Part of a small language model's weights.
Size: 17 layers, width 64, 2 heads of 32.
Training: a variant of Adam for these matrices, 8490 steps.
Each number is 128 + 24 x the weight over the matrix's rms, rounded and kept within 0 to 255. Layers, rows and columns count from 0. Numbers have three digits each.

# layer 8 attention query, 64x64, rms 0.239, rows 20-63, columns 0-63
149133131139144111115153148106140105147125114121116107153115160149140135111108110128124108120132123145132126112136137155128105133133106145160148164113125150097086144132117123117106141132116102
115103127134153145099081160107157143137159124123135156101128128120119097177127095127116146134110138109129127119109121111107156136104123114112128107144112121094114124124129152132116097099125138
104109123105162156113058151130167151113146143130146151096121103110116105159158123108115146126117150091121108142136118109115173138125131096108109102146100112111147091135157179143147120096123140
150164137167090077164198085126089109139104137135124107155123171138150141108091127154130116123141101162140161124122133137131080129137105182145145158115154136141101152128114082108115127141129112
097108115112113138126113103130126144094129132133115148131114096117110141123154147142131153114117155104124126150159120101107148138136171104093105116123110126142160104139127148134153146132132136
124089115114132146068075192131146153132179114090116168084139095122056125177195118107130154145117131092100091105124116121164156143077175070117115106143116115150153112125148121132111096113109126
127133141167102099143153118090079153126181151146113150130080190132115140152103121139124150115158108120140149148116159104113117106119132135105077152090118126130124151120158135131115128093124125
141135118122135124090142159124132135142128116093147127126133151126127137143152107142136134125104128129117139098114121138138153120094147117139147122138119142148114154127135142150115098116129126
111077117131141097136114111117148122138130126145102132127120156157120149126128134146149115167084135145152144107120137107122139098142129132118118145118092106120125111124100123128118119155138113
139134142153154148110123143138115174131153135126150134129102156119150123166118095169103140104132141125125135124064122125133138113093109146129116126138129121117109136102128141149085091080087139
121152118131107089154150113105104102112115152155112135142137136130105135086127178106153138127155103125134111148187160108116117133162128132101093162092101125163148117140148105108153163140155128
112090132115162104150122138166142124115121106151108132127114112157159133084118175110147093140126120121165082133131138115149126093158113111129099125140100115110155106125145117125138135172133132
131103041156093151041127123067177105172156139134160079178119139144166180124148177148201068132134113192140148098094126181096152085159148178206151162129169178112128142156143141132165115187152101
166140104162131156105158140102144096171124154120157096202103144159159195090093137157143059131148146186167191116113157180114090117165155196176164200115135143129090158158140111110146097156133104
187135134148145118147168122143116086159095125097145085153093133144160167093096141152121059159155129203157144102121149184132079126146145153169182159116141135135122160150119099140139106174126101
147148149149123126144155112142109123125103123129127138111122113131126134123110133124103127143125129138134120111132124153138121135124116119130152149120129128127130145129126116146125129141130130
119140128149123147129121131122127143124135154119150176111122125131108125149144107125116161121122127097125131138131119122134140144108107113092141126127132119129116136134143140114141126102126143
110131148101133153123106150117134144097149128133107142130151120119121123132144152117152163107122137074080120137137104125129137139124142111115106122105118108125147107126141137122115135113135131
151145090163110094129178099134108096172086134123145116124097154143155140121117103153110077163135113201177132099109146161127091099141099159163165146149152138134094174127106095139142134150129107
120146097147147143101088180107123126127143166107160207109076136168096131139123106107117151150143142097146134136123116099142143138105100124106135137124093109149112133145122154113164142082130153
134103128122137114123128143133155122139133116124126104131135116117141131125144134134134100147140094151142123113130129128126127140137121134134124138147130138110114120129129130136116120139132133
132123141119139132114134147142126139096121091099123128101118099113115111115118184096128131142114148101089091113178126082131156183117156096105104092133094123155168103132114129117131153154138141
124133103157144146107116164106139127151145193127169170150088132169134163132123112126136126128154118121167151142103145123140139105140102176126136159145126133130105140137141157123147130104144152
125151153119150173136088101120131120173147162145140154129109150142099138157130097153100150142155152132187161170131113166146119102136143096122170152065191120116124154138127120105138090101091110
140131168102115140141096147128112155120118124122145128140165133113109130132129112130111125109140139111090168126120105136126123098119144127171139110134127107131132116130136116157128121125116098
104107134125140087099153170132143116101141136146124121133140121127158108105105176122159124106131148141137114120080158101127102110157132185128085153166087125137121118114124140125121159140150155
108133144096132114127141141119128129111136107179112112133132126131137133107120132144140142098114148135135132138108146145121102105135130163133101166112102098140112108122145135121105131110133120
128132097135119147131103119124099132130108135106143153145108149134128158128145097132136124135118147109169142113137113121131137123138126131126123136128100099115116116143090125098120118123120110
102124138145099084145104101184068171104124101121124117063152131149129048154168143102106154121146116097099061147147131105163131119134101059093108019127168129184183113086110143148139184146063122
094111062119103119068112134093162125143156140154139123139123137139146139134164136129160112122136126129121125129117127116103147096146133157137124131136132149150125125140135138112144145143138122
115109090123121123088122137098155112156161148146132108156121140139139140125140128134140101117140124140137146139115135118108126107145138159143127143123140147147113132139132130109139133133126120
175128111143135112123191094131123086157115132123139083156098129159155163093101140137118050161148131208162136106109135164128089114179142167172169167123146154151130165137104097138132128179131116
171140120165106107132210075139095113153086132129145113141089126144160167106106130146111074150137134197157136103110119179133086119165134161157186156130157136147122170145108092148137123182130115
162161117156102097142180078154095094142078126126124109130105139126151161109109130150114083152142128179156126111121128175136092117153130139161172145130165134146131169142099079136129124175130103
107115135123158143121073159123151127137165131122141169100127142118089091164143091120112154130133125127147114150124154088135136115082118104105101094138121127099102131108130142117128118080107139
167159124174107111127190127133117105130082122134142129115087138144139137120100119136101096161108129181119147111115109184136090131132117128161180150112149134131111168122127104143149159146128123
081114164085163179113036211094151183104201149138112177102158094104083106150149127113158205107134140048114108170139089060140188138093140101076053104143103097111124079135165176114128133065131162
135115109134128128116155148131129133115116157110141127148133115133147135094084179117140122103142142129129155130121127115143135139182132150143153141135117169177151111124137135128156166157134151
150154184136121144113142110132138141126145132141132133132155093134099117131105145126088144116128124138081159128120131144133137144103138131118136132144160167109144154122165109153144134123127147
134116091139127137127114101113135122158144145114141124120112150148130112156164100106088110148134094111129127119149112115114138147127100100127164123126138133110133149139119131124136123134145119
139112112139106092130153173124142135115110108115119101097141132104141086128111132099120127117103111153074105112126130129112118124110101107158140104156111141148121131118158146158168175131128134
116109129124124111110120197110138130127139157149137112121140143135148110125107148126138129107136135137134135130080136126122104089153111165163129147149107126146120130128157150140156167119142130
119136109116122072124158148126125125087114097121140126150125103129147142086122121115164124095106124134101112124121188098121130119119117185123074140153063118159096091116146161129105127117144142
147139133165136114132130152155131116117080104083123143103135141121117101139104151123142127144105152157138110097127142123149132152104123115118117097164113157114124129114109124145148152126097140
# layer 8 attention key, 64x64, rms 0.239, rows 20-63, columns 0-63
125137091166126170102159141112160103152120127137142144149118125141141153121125120143135095118127110149128136119119135155120100131133124147153162157121135137135109142117126133117111138131127128
101120138118141135139079148113124159112140130134086153093130112113152101165119100115131154128113163091116137139111130116116156144108128108083110110134126128097106120111119154130109119117140142
074123131092122139167100107113112219111115156164084158098144125112162097147144124108119177105127154060117147162134133104112168128140120126079074094142124125101126093136126168122130152101129153
162147123171123129099150161142151051154113118091153123143096118145111159110106122144141083145138107183123124103123124147133093133137121140188178159107134146165100147126135101123106109145117115
096140125118088090158145053147080157124111140134137123135152156118120117127138148131119150123118159109120139133122124119122140110147145144106107114157123125122175108150126109128164139124136119
152149168125117065166103075129054139116155094143114103096155170109116096143114121090102159127152140132128157146103155120152144124104143096083104116126078119105159133116133114139137119114151101
128155140165114057121110165118115081136121121098173131123092123118101123128094138124134134138139123126095131136068146130143100114120135131109118153137112143109169155083174108119125120121138133
136132121129127123127129122109115141119147103150126114118129154129146134150143131137136128112110119129133150132108148133120133121109145126116129125148106149094130161119125144153136111120154120
120125123132129137090109108130129105135122132125144120124107094148099134137132109148112105167080148106132128064118105130157117123133149103140120159134135091122162140103107105135146099149149110
153139166172154111111117143140097157141165107131122107109129156096166095153114131137117129107134147112092131129055139135141149107111118131120134136124098155110144139083152141162108107108136169
108128106118122098137130152128151074104083144104159143133106104130076159086105151115155146140139120159146106134156115122130102127143128131143103136120141105128140120156131089096137138137114106
120115118142144148124154128130124150132120122136110120128138103147142127093121157153124124150111138105166102105154098116172127126156118114136123141123143088149140106126128141106156155154152125
210109132153093127142162135100150127151096116145125048117161149134165146109162104158178064111128165166108141117090187190132109107149088151235195119100135201115092156129104088172103109165092081
187154136158071142152153100098133122134083144137108068130153139116150135085140133162161066140132117175143140117114187171161084116186087156200192112091134166141103135166111108143117118182095090
186159108157067110144164082112120101119046124117100070119152133124159149091133123157147057139162105174140150112124163170174093116184088143187192127098132171167112143163115104141124123175094089
162134147140114099128104142124110120140117131128112107130127126120133137124130127123124118119140132146124126117121144146126114123143111120140142130110125157145135125146131114113127122150105120
123121157140137124115097140146110125130158143144136150139111132132097120149134121122117159111125147117116120140112137123104133135112136118103111137118144122137130123131140134096113126111117141
113134151126141144134100149130108137136167142131137123144122127120117125130128145109140153099116138112122117131126111123107139124117136120106098131127101116112159111129142133128148123112156138
160126097134110112124177111110147107127082105128111136105130126143137132120137094157130082159143126156126142128126145148157103125137117137174180118127166158159091159130101114129103145162087105
143101180153145114123097153150096090152143130139138147138117120143100140139107095132122149126133148139118109150105157115121133146086138124135115170097119120134142139119150123074095128111125115
129111120078160109116091174119190115110126108119111113109128111115118120129124131115130123157120108123116119103149128125142125131129127106122127109134138106111098112124127136160116151126125133
114108118129117118155124087149101118127168121137137088149130139118132148110126162105138152101131136152132126132159118116137150161122126127094079145095088110097142100133154130097156098124159106
139111169154119127125130151140135088134094126154150140132136117118109127149116128145127135112128157129102131137065153123116114137107157136144133158118147140156131152100123139118112136130100133
146145138132113122106100136124144145174129174091130154104150115140125133150125079142091135133148103088131128128149178152111125092148091112122155102162139106136163151155101068138101121139134122
135174135157133132117113135126090152135139164128156147133117134089124088139109130142128090138137080112140133141117103086136125114121137140124165137152127114136116133134130157156153155125148137
117122139107144150151152159121113091118120118154138113143111101142138155113120171136172129096119163138104087124115117130132093153129165152161090105130096136113144119106154141115148141145117136
128153146105157151117146181119126117140111119124116133119121117148142131124116131116122122144128166104136107117129123162089105089134129134149116125143094126112155136110134092141134125140128129
130161140137150165132145107110138143122132099137129128119135101133100102129138105159110140122120104130155124146111159111143145128113142129134125134122122109110134145118112129132111135142152112
113128144140130102137177142164141147110119104138138137129110138099130120125104110142123123100127118130130127126103070143137138138078133123097139157137140121127131138117136130132106098129113141
136122097146127161127183120133173101129078110128143128114133126135125132104140100147146103127105130123144134142125096151120108115087129149143149160128128096085118161115103094152117117131129120
140121089136119155128178113118170105134084110125130133114136128144131145111132113142151101136119125128149136136143116148128118121108121139153149145133131118092112160129102109148130121128133124
188139087146070122143204079102149112125053117109100074113169129130162158084124117158145059144151105166151150112125152179163096122169084149195195129104134177140109149155107105134131126173093097
194138111149078115130185090092134118124066111122092097121154112129157155096122105162139073140158107177143150119112160179147097119166089140189201130105137174150104151162114101125118127190096089
189153099158087110123183075089114121129087111115090109130153125126159158102132105160124080143165092168162146126128141160160116126165095135180177136101139169178119149158109095121123118184109094
070135131128153115106116128166123126108140141134144196113109135141098103179131117141105173132110132080099116133122133080118135147117167123078085098159168088143149134107128153124100149084123153
202120158132118101111122171098131090136119116115094082126131111130140143099108071131116078154138121187124133112160168169138094129132106121198182146105138178138124149145118105123099122171096096
011150140121114165160103097175075188095154179151184218128119134113125116192135166115131210065080156050090115140081109076091164140102184135029041099192127096134180098082144160122144148038167191
163085152109110141145095167118133091146149146135137065159120111106128153083101154119146115108126109185133106127135133148149111134124102121164130135109093154106110112130135117110163115148135119
146126126127105105102096136146110135133127187107135131147138145100150140120124157125106116153125115112110148101119085127120116135155119133099156129133142149151128114130124125132155125120113166
131104099151128107129130097114157136143133120139130124128119137148104122137150115127116124128135107124130164150126119101134152160118124111118153153100157125123109131152128161095117146130125122
121097146124133118126118157128101102108139136144117117140076145124132119136119128107147117116107129168093130138148111111122128146109149114146141146131155169150096126110158166108138152128109132
125122160134126143129120181117097085131124150155163130132085107134128131140112140137176109096121138138083104142114117117127098143110159135168143136164123154145136145092152152112147162145117133
111151145129167164131171150151123099110104092130093130148139157122129123120103167104115134158116178140158117096103114131094109101124144152136096161072107139113112111112133140130135112114104134
130115143111141129119101134147095122092144120125123109141113130115139124128097118133144139140117139161091106105142142120170128168134137135125121099135158144143118124111128144133116125123113115
# layer 8 attention value, 64x64, rms 0.243, rows 0-62, columns 0-63
155145130138102127117136137106140149161125127114111145133132157163113130119092095135111129112122171127149099142122122080111164134137122127115144107164113127118098208099091155141144153096111116
124115087098173135149115150122128123139136095155108142125147132120113100126166121158120139113072148117093144143099114104110138122119135158124131132093127137107118202115130136107102099152146137
131170126188112150134110149114141159125144165155129099140108167128150106161144117126115131142143159138154102187139147104115129153141088121119151117119100138143136142104135106091156156147120171
109115115167140106151110090161138127140108099098123094130146161106147131112102102116146118089111112155102110116146121115126128144103136119101117107109132099148143098121090145092127091120151159
137107156109114106124135146138095123100155166075097123112119144120113106141142143125164104071110165133101084126107122149148128140124181127136128129109088141140110144125102120104101142111127133
102153122138118115153125133158132124129142134167133100146125122126138111106151179097158133103118132140130084122135136108116136150122113111137124130124129111121123116100111161097137134138137172
128120134119132120113119108133152129124120154105147150115111163116094137131114111184136121134149135131066173129129113139156124131130090149137127130153171144118110119098128118120095105090126137
112109124090160140112116148143164126121125120150144136116123122102187167162136146104132140114130175095122175145144139129137105122138148136135122147129133121119168115134137157191093090141165152
152156168171106146130106113124123164104132085164141135085109114140143096164119110161115125136094118154157155099103131149107120122148105115133142142122142154096152129119088136169107109094141148
112149127161151100088125110140132116124101106142149122143170153136109111115198094112109138171157126143155094139107090135202133115081136133144135119112125144151135132151104126103126110133085113
068142108080127148124106104153086132107132145062143158168149097145080128122141166146135166087133103082119117106123150095086142132118185104097105096145154106149181111147102145109183165093141182
144175170090111109139150158190101119118147141107104124097140129136140150096127161085166117129168125128141106133107133138160136093138070122123130134148120154159135141181157146113136156149111135
118147115122103175104124080127145110118112126124121146097137124134137157125166134167152107125165103128114143172146097138162125133149138129146124131123198127127156141154171151105135111133156106
136186108085075106140145154139124123127155091130108145097144108098168133085157128136130144085095176130094163133100137125159147096145138155121130142164129130155155113108099085192119115119140105
125136122150149107084156111143129150092119135167156086150108122116158130099153154135111144119105132133165071149151116139114131145122137117113126113111102123111142120140123165158097115146140099
124213106127122120143165119111111104147136123138159143122169124159125140098134103143129110107110083152105133130124096174099128093107107120136121135105125082129116183164151148166162095107110106
146153137163116131124091148115140132131105116105141133137133129115068091135168112139124141127137114125086154187129135127099114141114161104149143147093141129109108144135071143131137144086113098
128176135138087143165143115143106133166119131168151128122176138088126117159127128099128115130148131138125134101147102135136141119113141115129145129158163130129151160133127159090102124127104137
117103136122068114136116094094155094119153114113129142151128120122113143141131145066158143130100111120135114151149132120138126149105171112093114144101135102134195150101106109092159099118106149
089101131113093103172152107133161115099154134135151153145081122147201128149112117103136149133131127136140132095122127112116108128156103147107107135113106137054095184090087109085111090115179143
125095126153099132111162094138109108170118118148120154154105104126109115162160087137093127153096114125114155170140128150096095160115155123130141161090190101093120120126129125091135116107090084
132105099140152159106124105105137126148133134106107120135138106116189104103097148101154128111080100137150080173128160094084164136127113130124109132169105138118108111112120130099105113134099131
124117139085153136146144163178121124087117126128126119132136140155159113082114170108170122077112135127115116120170143148167103130193136123125121124161127127134142105158165176159193148157143106
141138130139110124129096104096116119130139093173090116127130103159095100114133157087178121168137124121152129161129137133128127151185146143151119117078117126097145096181080145133144133144103140
087147106078080111138132117090164106094136109127133156124129126150133176099122128132152128125161136126133115162147130137156138116140155140127118130125117118145132110166181096100107132165155161
124133133137151125123123140114148134110138188136163124112137110117122120110111166154105141168099119133146140153145141117153130150128150167136127123095106132101131104132101125156128110121147140
138173143159153115121114106105143136128103136141143115133108155140128116151152101133116140136143185131115110116116105131145130123121126130129152130104149147156158166159140120138116150102093134
110157151150124123143138138213141141098112099116097095115093102120153137106149159125124125136102118130150118135136114099129119120161133130113125134151136141124125114102139142098123132118130090
103111111139112108122133137186146145127123173150106148121131117113113166132128069143122127147065151119113097163106136125110112135143066151137136156122123123150088108144116128111128096119123147
120172150135123126146144110126146109130120115083143142112160169119121135157133055138073130134096122125106132147106100141099088120118112138119136139123114125129109142160167143107100102099114124
125133144146092124099125148134123104089135108115157135127132142097163142120107126127104138061132123144105124141129147099141119179132206130114131149177098130097134096129154084147135087105131145
155204131134172128144135160093122134092104130096158132142163109113116124149109122141142128133094165135158165143123147108102149127115175132125132090127141156119101113128112129090122148129110132
141102165168147163143117116157137149139114126105180112122080144117121094101158119134139135145087133153112083157148113117161123138144136080114114133106114127137078134140154152114152133113146122
129149144170126107139113155119116121127131117145126133159106166164126104148112102148149129101127116110143146153090140149116148128146143133132145136109123135137151129099099118183069086111114161
123151110111156101145116086139128131158105099160122105091105083138167151103126178108138113173112110138106139131165118137164139141134121128111114136104128104118102131138167145108126169116152133
102124126145091215148151137132171117094129137150129115140131136086115184132135140169181139116102155158135110096141085127099108153121093114129116137140157131091148149105094136126169117166112142
137115113106135088100102112120128117124113120133112132150140153146137112126157121160131102106099121101096105092145171136132152181100101108115140119118139140190136128062146129161098178133117126
141102166137116140064100148143120122116129155163171118090138127115085112139122128126120117127160125118137112137109146117125120090100120142124149151152121165181101131120171135116144135153123126
150116164147126093129103140201084157117136156126103131146141110066136122129097116151142138147121153114126127181110149125148138163170126115125153116122149202121151098130130111121149118145116137
124132161121140085119120134107108138128118123210145111118045119179132107099139180160156130124080086122133132151118151121164123136107071136103137172110180129146122165124139113134118145126125142
128160136163116138126120119125151106109111184120168147109185150068114097124115140167148125095102141125137136133128093133105141163146120114148142094167133164150117123084182146157163144152093130
121102161121129153167148089147146139135093075137135129153132152118194175128192142126102109121174100123118186153112164146143123184110144149101099140103084126142140109136134151102105131133105145
125158107149210171145133117142194159134092154149131125129126143149164158108182157124138102112142156135082159166104116127123146195126100123127127118128128133112114130116122141144100123118109113
045133168105099145173095122144044211090166176143186176083125118113108113153157140094123203041091146076084171139037092095120122143079122141071089111156150145144177102063136187129100139059135220
125155123154119117125150124093098131112136093124103133164088166091120123114083128142113168129131116139126134108152113153083123115160131100151114155121110090106133135143088120143159121115177148
117118115119091126131142106089100121090108074116088104097140130136139110132135109105098149124110104139143114101133123148144106133120120097124122145107088112113109121134067146144160150136187112
152173141114149143130123155084150105135111117124125141120086122109064128125092122068069138142146164114159122149106175095142132126113139151121153147135148148123136133149144149098144101145161129
137151122134138198071129131165156108132098088156153130105132145098104142124131112132121132172175144111155130138115162151134143128087138112121141163145068122203165149162099131138170121162140144
138113121148129156137117137102132134089144186099169150122133136115172110138151124109067147085136102125128154116142104126112131114112110171151135114171077159142162142153098118154182125140115108
138147109136137126061115153176097148135115157123130112087165145151130145130116146133116136128100164109098124107119139130106128113119105114145161121155119151175118157107110122120112179144109122
131107109079149096112145088078107130151111159136097124085111081092155114116143155117134112137151105135171134121162113109127157166120072141137118110160162133131100093107139149127140159134149111
115138132141128115146139110134157119169118101079101133131139128150119140107139144165107123124115112150116089143135109096130137177164164115114114098092146106093127129173139118099116131130120132
115163089128155133179157124123132153114127119152084127121095153154125126135147133151128144153148127143152160123150111146145139156166146087123132114142156107110142123111090103202185099120146145
133126184140112185158140158108134119163115109123182141134083152129136131150139144127112128111140082127138122141114127128150083156153155172110127100120174150123128122075104155133128128097051137
124112137140104086144110070133104112108137142169109132151127109063151128161151139145139116081100095140097141147144101152122109122088120165120105156103118128103126123143197154130117147135156109
126091123135118078150076095135123151116135156117118138143161109091128104131159099199136108086145184132098120128117116141109128136105120131150125149144135139136179077109149098115095098131157102
141128135168107103079113120125104157150133146106102134107122114120126100121114134136078142114125099132106091064123114084113141148149084125148153100124129148143127113152106133137139146139113107
119113121107135153106131133139127135155115146126145142102130128104137173151153110154119110123113141130138179146087138144084127121119120150138139134153157145143114113107145124115120117122091108
112135066115075107076116151107127127138119136112127139140076105091141150127130124136094147151047128127139135069174157136082114098124117157132148122108199125130149114133122091136143115133141123
129103140098121145122127135125109132135110132100129121147103137112177120138160118159138102125105098130101100135163146142125112160128106147119120092145148146121104091088131153132102166103090127
115115127137058134078121137135107172128102146126133127129152106074161157107151165140081156104084123158125154077126134122113120117118101158136128123148143166133137160148123112111168137140111118
146120114121143198112123123170185133095128102142099123175126127117140106107147104117133117144150145100109129144115164127155167162105131108120121125109127133092107098144116132131114173127128099
119122093091139172131155138101158127154142122102137114085129071115147158122126129120139126158118122150139094118170107105130104119135107162128110100170160125083138109148121127099145120120135118
# layer 8 attention output (transposed), 64x64, rms 0.249, rows 0-62, columns 0-63
173135131129162115117129145086116152136106134135117140099145130138107081174108115117095105185122128148168154116115120086096131125138125132155118118139091134102134158128091119155144167119114155
134108152096155105120126111106165160163132129158146131142151124113153114157132129133113161143108168098101160102111119134140130086110125123130107129117089122116073182135138144171101112149132120
134121130152118111150106126111125155154098161154130118152131146142107107142122118156150114126142123148161124130148129077105107114134136134131116141136096143115153120090099107138169119141089094
061142129141110128161112126138114140107140141137098095149092173112159154105132124114129164139139122105127113164157067130103091134132134106106093136102163085128137084172132149108140117110115111
170117125158118114125173136155104099120148107116156136117097110119126126129142157125152156132133131144072098160128182118112139146132166140139114175159093132133107084120126120150143151113141133
124130143132126117151100119131102144127125157159118083149129152150150141105134153106153124134128107106130098136152133114126134111117130119114073139105105095121158108135149131107148121145104110
148130114147143137138144138134143142114137130097127155092113098103147107128118086160125138118115136123107165135109133118106099142158096155177171107156125151134075121129153094161105113073142112
127098150078136108139101145128153128134133111129104116124144115104144126131117083161101174101098157088117160126146133171129140151110128136115107124136121123133093086151139139151094105179125126
158150133153099140141136128132148114170106090133128116132097158126132097170135097134119101143109122121126134106085133116106164128110092134134164113111144166086142126088108110137116136118079164
121118104129141156095141087169136141155134121123155124121158131177105124163177158107134118118149102112156119107115071134152111110088144090123153130142134094146155134166174156127123067141111103
055114151105149104158084127136126130122134137138112122134134148120111111116128130094143129144125114118136106135168132117140118152123128106101115133114128114133140101138125120117137134124119125
211190124091109155153176151169108102107100087112157114094148102150120155083110205098166110129138122100146113104119125124183158091154121111140139116184138135159159124122162118139115151160143120
060178096110101159114139158106137108128104123113100118140140100143129156108157152136141144101192103099116159170131098147151120114150128157163140120120155125148110103129154139134098144151101119
156166144090091103107164138137141102081111136134137163121117092115151121135117149176118139121099165086081162123102153141117157127154131132119136088125119123121131162099134075200092119159172150
103103120155146092093126086143107128136122142141100104113114139148157129128131144112132097138130131118124077100154118153139116141117112147105099140109114096119127104126125168096118123160105105
141183114103102147128156113105107092148122155134132117152148148160099173141148148107125120151148127122149147118114094131167133092115121149133130141123128130151142199154134147117105129085120124
154112139145118139132114137089147130170115106123165122161162149125087075179167094110140140130131113142110150135114117104126105147136149131183140123111113112133104124134120127140141113086098126
123168154119109149145144122140130124134130112113153121131150156154121166124098110113116129104140133124154125169090086116127141115095130090158135147125162140151154117129146151126126161139047165
101147151138137140158105127101138072111146109140135125166151171152107160132150124132120143133153088143104139134148124157132134149101169093082093148080123112141159131159099133108165101137123137
078109153108150113167088082130116120127156106098123114157112160137167177114147103130096115155118076160129177083133143118118108120122132110077098126104076112104115122169082120111128095131160119
096117119172111152116135108127169104104125125105162134156137145119124151128144104125099096089151126182118142163117118151126097121109164122135133148103149127119123126140112160078089115083117145
098114123155144115131122141118134156110121147157094164109111115127150122102103147120132110124157146137129122106135155095101134128153095149087087144118131119095126117109122136155143146116169137
141130117124111107113123130135095115117106135124102095114105114142136123080128192109160142122119125078127113144173156138154148147173117129109106132136101116142123089132107125100131159144137102
124141115143070162117108154104140142156121111157100125164133127149121139113145165115158101121146125119124170160115106147110181102133166123136099124086155102132199112129133126103135150123135126
082163117057127139159126142134136121100153154136082140161132100144154201106140137143134135131183135115118175157166130158127135123133149130126116115130133104168141124125147104154124114150183109
145087155144146107116113107114103144139136120124106115151140121122144091132125119134143110123144106148099145092144129122123107150121120152115106121129077112127129120137149129132143112111123084
180135122146135139117119120129144145164143121121130137125150136145111110172132112143139129151118158100145142122105098139126117117114136124146159120167142144130116156134118119135122100161121130
094136137115137128137092115150110130111118116116130105110122130136155120088143149131138103124123101125115108110151145119139111111159092112114114117120124116113120085109127135094112115155105101
113134117138152118161111101143138136097125173142136118151114110094148128115123107152102112138136147120150159145171165117098124129111098148122108143159113101083133113121155123161078108083144077
135148137098143160170126105157149118126121128108137139119144130112120144145148056136097133141154143148137178125133092103141105115117115092159158144161163139151083138138126143128083088094119119
152095164136119135147146124132123088106132142077120123113118141105141103139152103138105155090156093174068110126153167100117099176134130124114139142151134119168131087145098114125155126122153131
169094154124138132142139156127122151170118126133132165126143120126140114147124124120124123118130155155142166118140116105128118150144138161155151118149119147144107153112094131136167156124123126
142133156180160143105107122153118137128110115103124099107145163165112087128160150146137084144170097118123107128132090115137112129124124099141103151105126107100109114142117138117125139085098132
102101181105098104153136115109132112140124081160136106127120137111128095164113130132134136120077141151089130120095173132105140133115178133114127084106143128111171142083105098170091121168119165
145171093132141140109099143146131167148134145155130149127135150145156191077130146138148129152170103096154095173114058160151133093134087121127105136114151113133118120148177187081119130100132097
093135111150160153169108130090115140136145175131121121166120133166109148113108131106125133133126170156204131106149173089123139148128111141113118176118071133112101141156106139102167116128105125
126076086138139066079128125123178126101120127177123132128098136121147104109104129143125147120103168105106081163162133151119135107158154118103095126124139144109112116113143128137121138176127105
185122148119127091143183126160113097093075136131120090089159159126094070127122122111102123115145131122123090113132154105130136128109127137125120167158108114155141143092140097178118163146125144
176112145194093134105117117135124154109113106134115150101116118085117100157142146178117088101123098124128078116127108138128123138114141120156177098152129136112126123126101108180082147154120147
147166132131135095126121124144114126126095150195147122101121175173175107091127170119146118164126107140135049098112090158146145077121095135097096117128118131118139179095121107159108112135138123
084105126129147131137145133112109142108096146124075150111123140140070050101093121127121098124147163113159142156145182095135135153163127133136143172119084144130098132109119140153138177149079119
127102107122150131161144100137148156117080090133159108152109159132166180085119117120142140092140156145081132174129094150126109138099151142151110131126136134117133077189139186073105102126106127
120081149106176114177126132116121192150120124142140107136108139118111103063111136163172114122102189131096154158106136114101118152118149141154084111097069116117114115125148200082143117126085108
078132143088129116159110117152110138118127116118120117113121130125120111132128123122121123131116126108136124121136136130147123141119119102091133127128129136125135129100127116148108125138120125
107134118151107185092110119092150123153163140133108134169142122126142151167144124113099145136121110155173173097114124123114125121151118144145152150124151129128113169154087120113139111112145139
099140077151117152053118116141143099130140159137125110168124130150127172173166134123100168137153086124186129112157067143143134120135137118120133160104156120135119124158120141100148098103162135
241134162096130134160166156154126138121100099130139106124167140102152115134109107101133108122131122119129154137113111101126130161111147128130141088149135099178172143136121109166160130127158162
189113140097150153126167113141159105128089115153148099157159161115063125150101111112091158118137181151156121126126125100124141148074161133153099157155109113158140149153117133138154118149117150
102095130129135122111160123116113110130069149066136172120146122127081090124136111131120130109122134128128183090138176090144097156128111157121183153169084141145134127115080120145143127119103133
163121130122098087108182114150122131137120138144126109101146131098098101135118136109098140112082166104129071080146139112095148114138120106130122125177100135117117157080111105146113169171114122
097105063127162133085115157130112174105128186169103179086119120118148157086124124151135120149173098093184136155154086142143101111143091154131120150132141129127103113128151176117135146113154103
096171118145133151147093153127139173139159131125111163145094119162159153103122116126169112152162110124105118156132071122118128109146120096149124092103145144121103075177143145077149127111117135
060113115157150171101086117093136144177167146147116143159113128129114149167144117179121146151150120173167156147119142150128119139126138131145147087095137150114116139119103149099178089120119100
116114157134130124180128117125080140135075095114144103080123179137168106091087093080148119110131113142110098139127168121122120143153132136137107062118146154096170062120043120124124154142096114
109157087154123115126128117144136116095097145118112140145117117141126135093124155151140127102163136101135142166134116166161102138145102146098125221100131116158124123141187137113075116127133141
129109104152112111124105107117148115082147136139092151150090083085108111133161135213156111108094155090064170143146125140134126145116125134114157176112121112109115119097153103173098120131130140
121128102172122131069134128128127162111133175131109161096136128124122112137123122126119125123112088102149115076156097090105122100174103117144156124158158143111152106114095109131133164158136140
113127133097122112174167123134115129114093126136129121104118118090123120098095120112122097100109180127105146132138169109092133148121105139125104126124105139108116123086133127133112130139134131
120177087149090135096113129098162109151140162144097177147131103128182181129090110118100123137099113101168135097143186103114151116161054152079124111153112155101122149113089097131149089129183109
091080100164127100105103130130137143112108141131127137097081128118179143085106107127144121101130128111129095162167163137111103126173114142132093105149148158084091055116102134109094149114128093
115161089142110133103152097125119144134101175111112141117130137151148138116124129112102114117113122135173114069159128086133141102141051150116153158183077153110114134152091120125129116148139136
195077136138164125098133134114165136116137117114158114150114110110122118132111127148129152106117145141111139161129130118129107157120172132155096119114105137119103101145150151104122111116142125
115160117124150148143090166128105150146143175109136172117121105138144192091119105129151121150160103104168139124145138101136124137143059144116124112141133117125096088145130145098167127082151092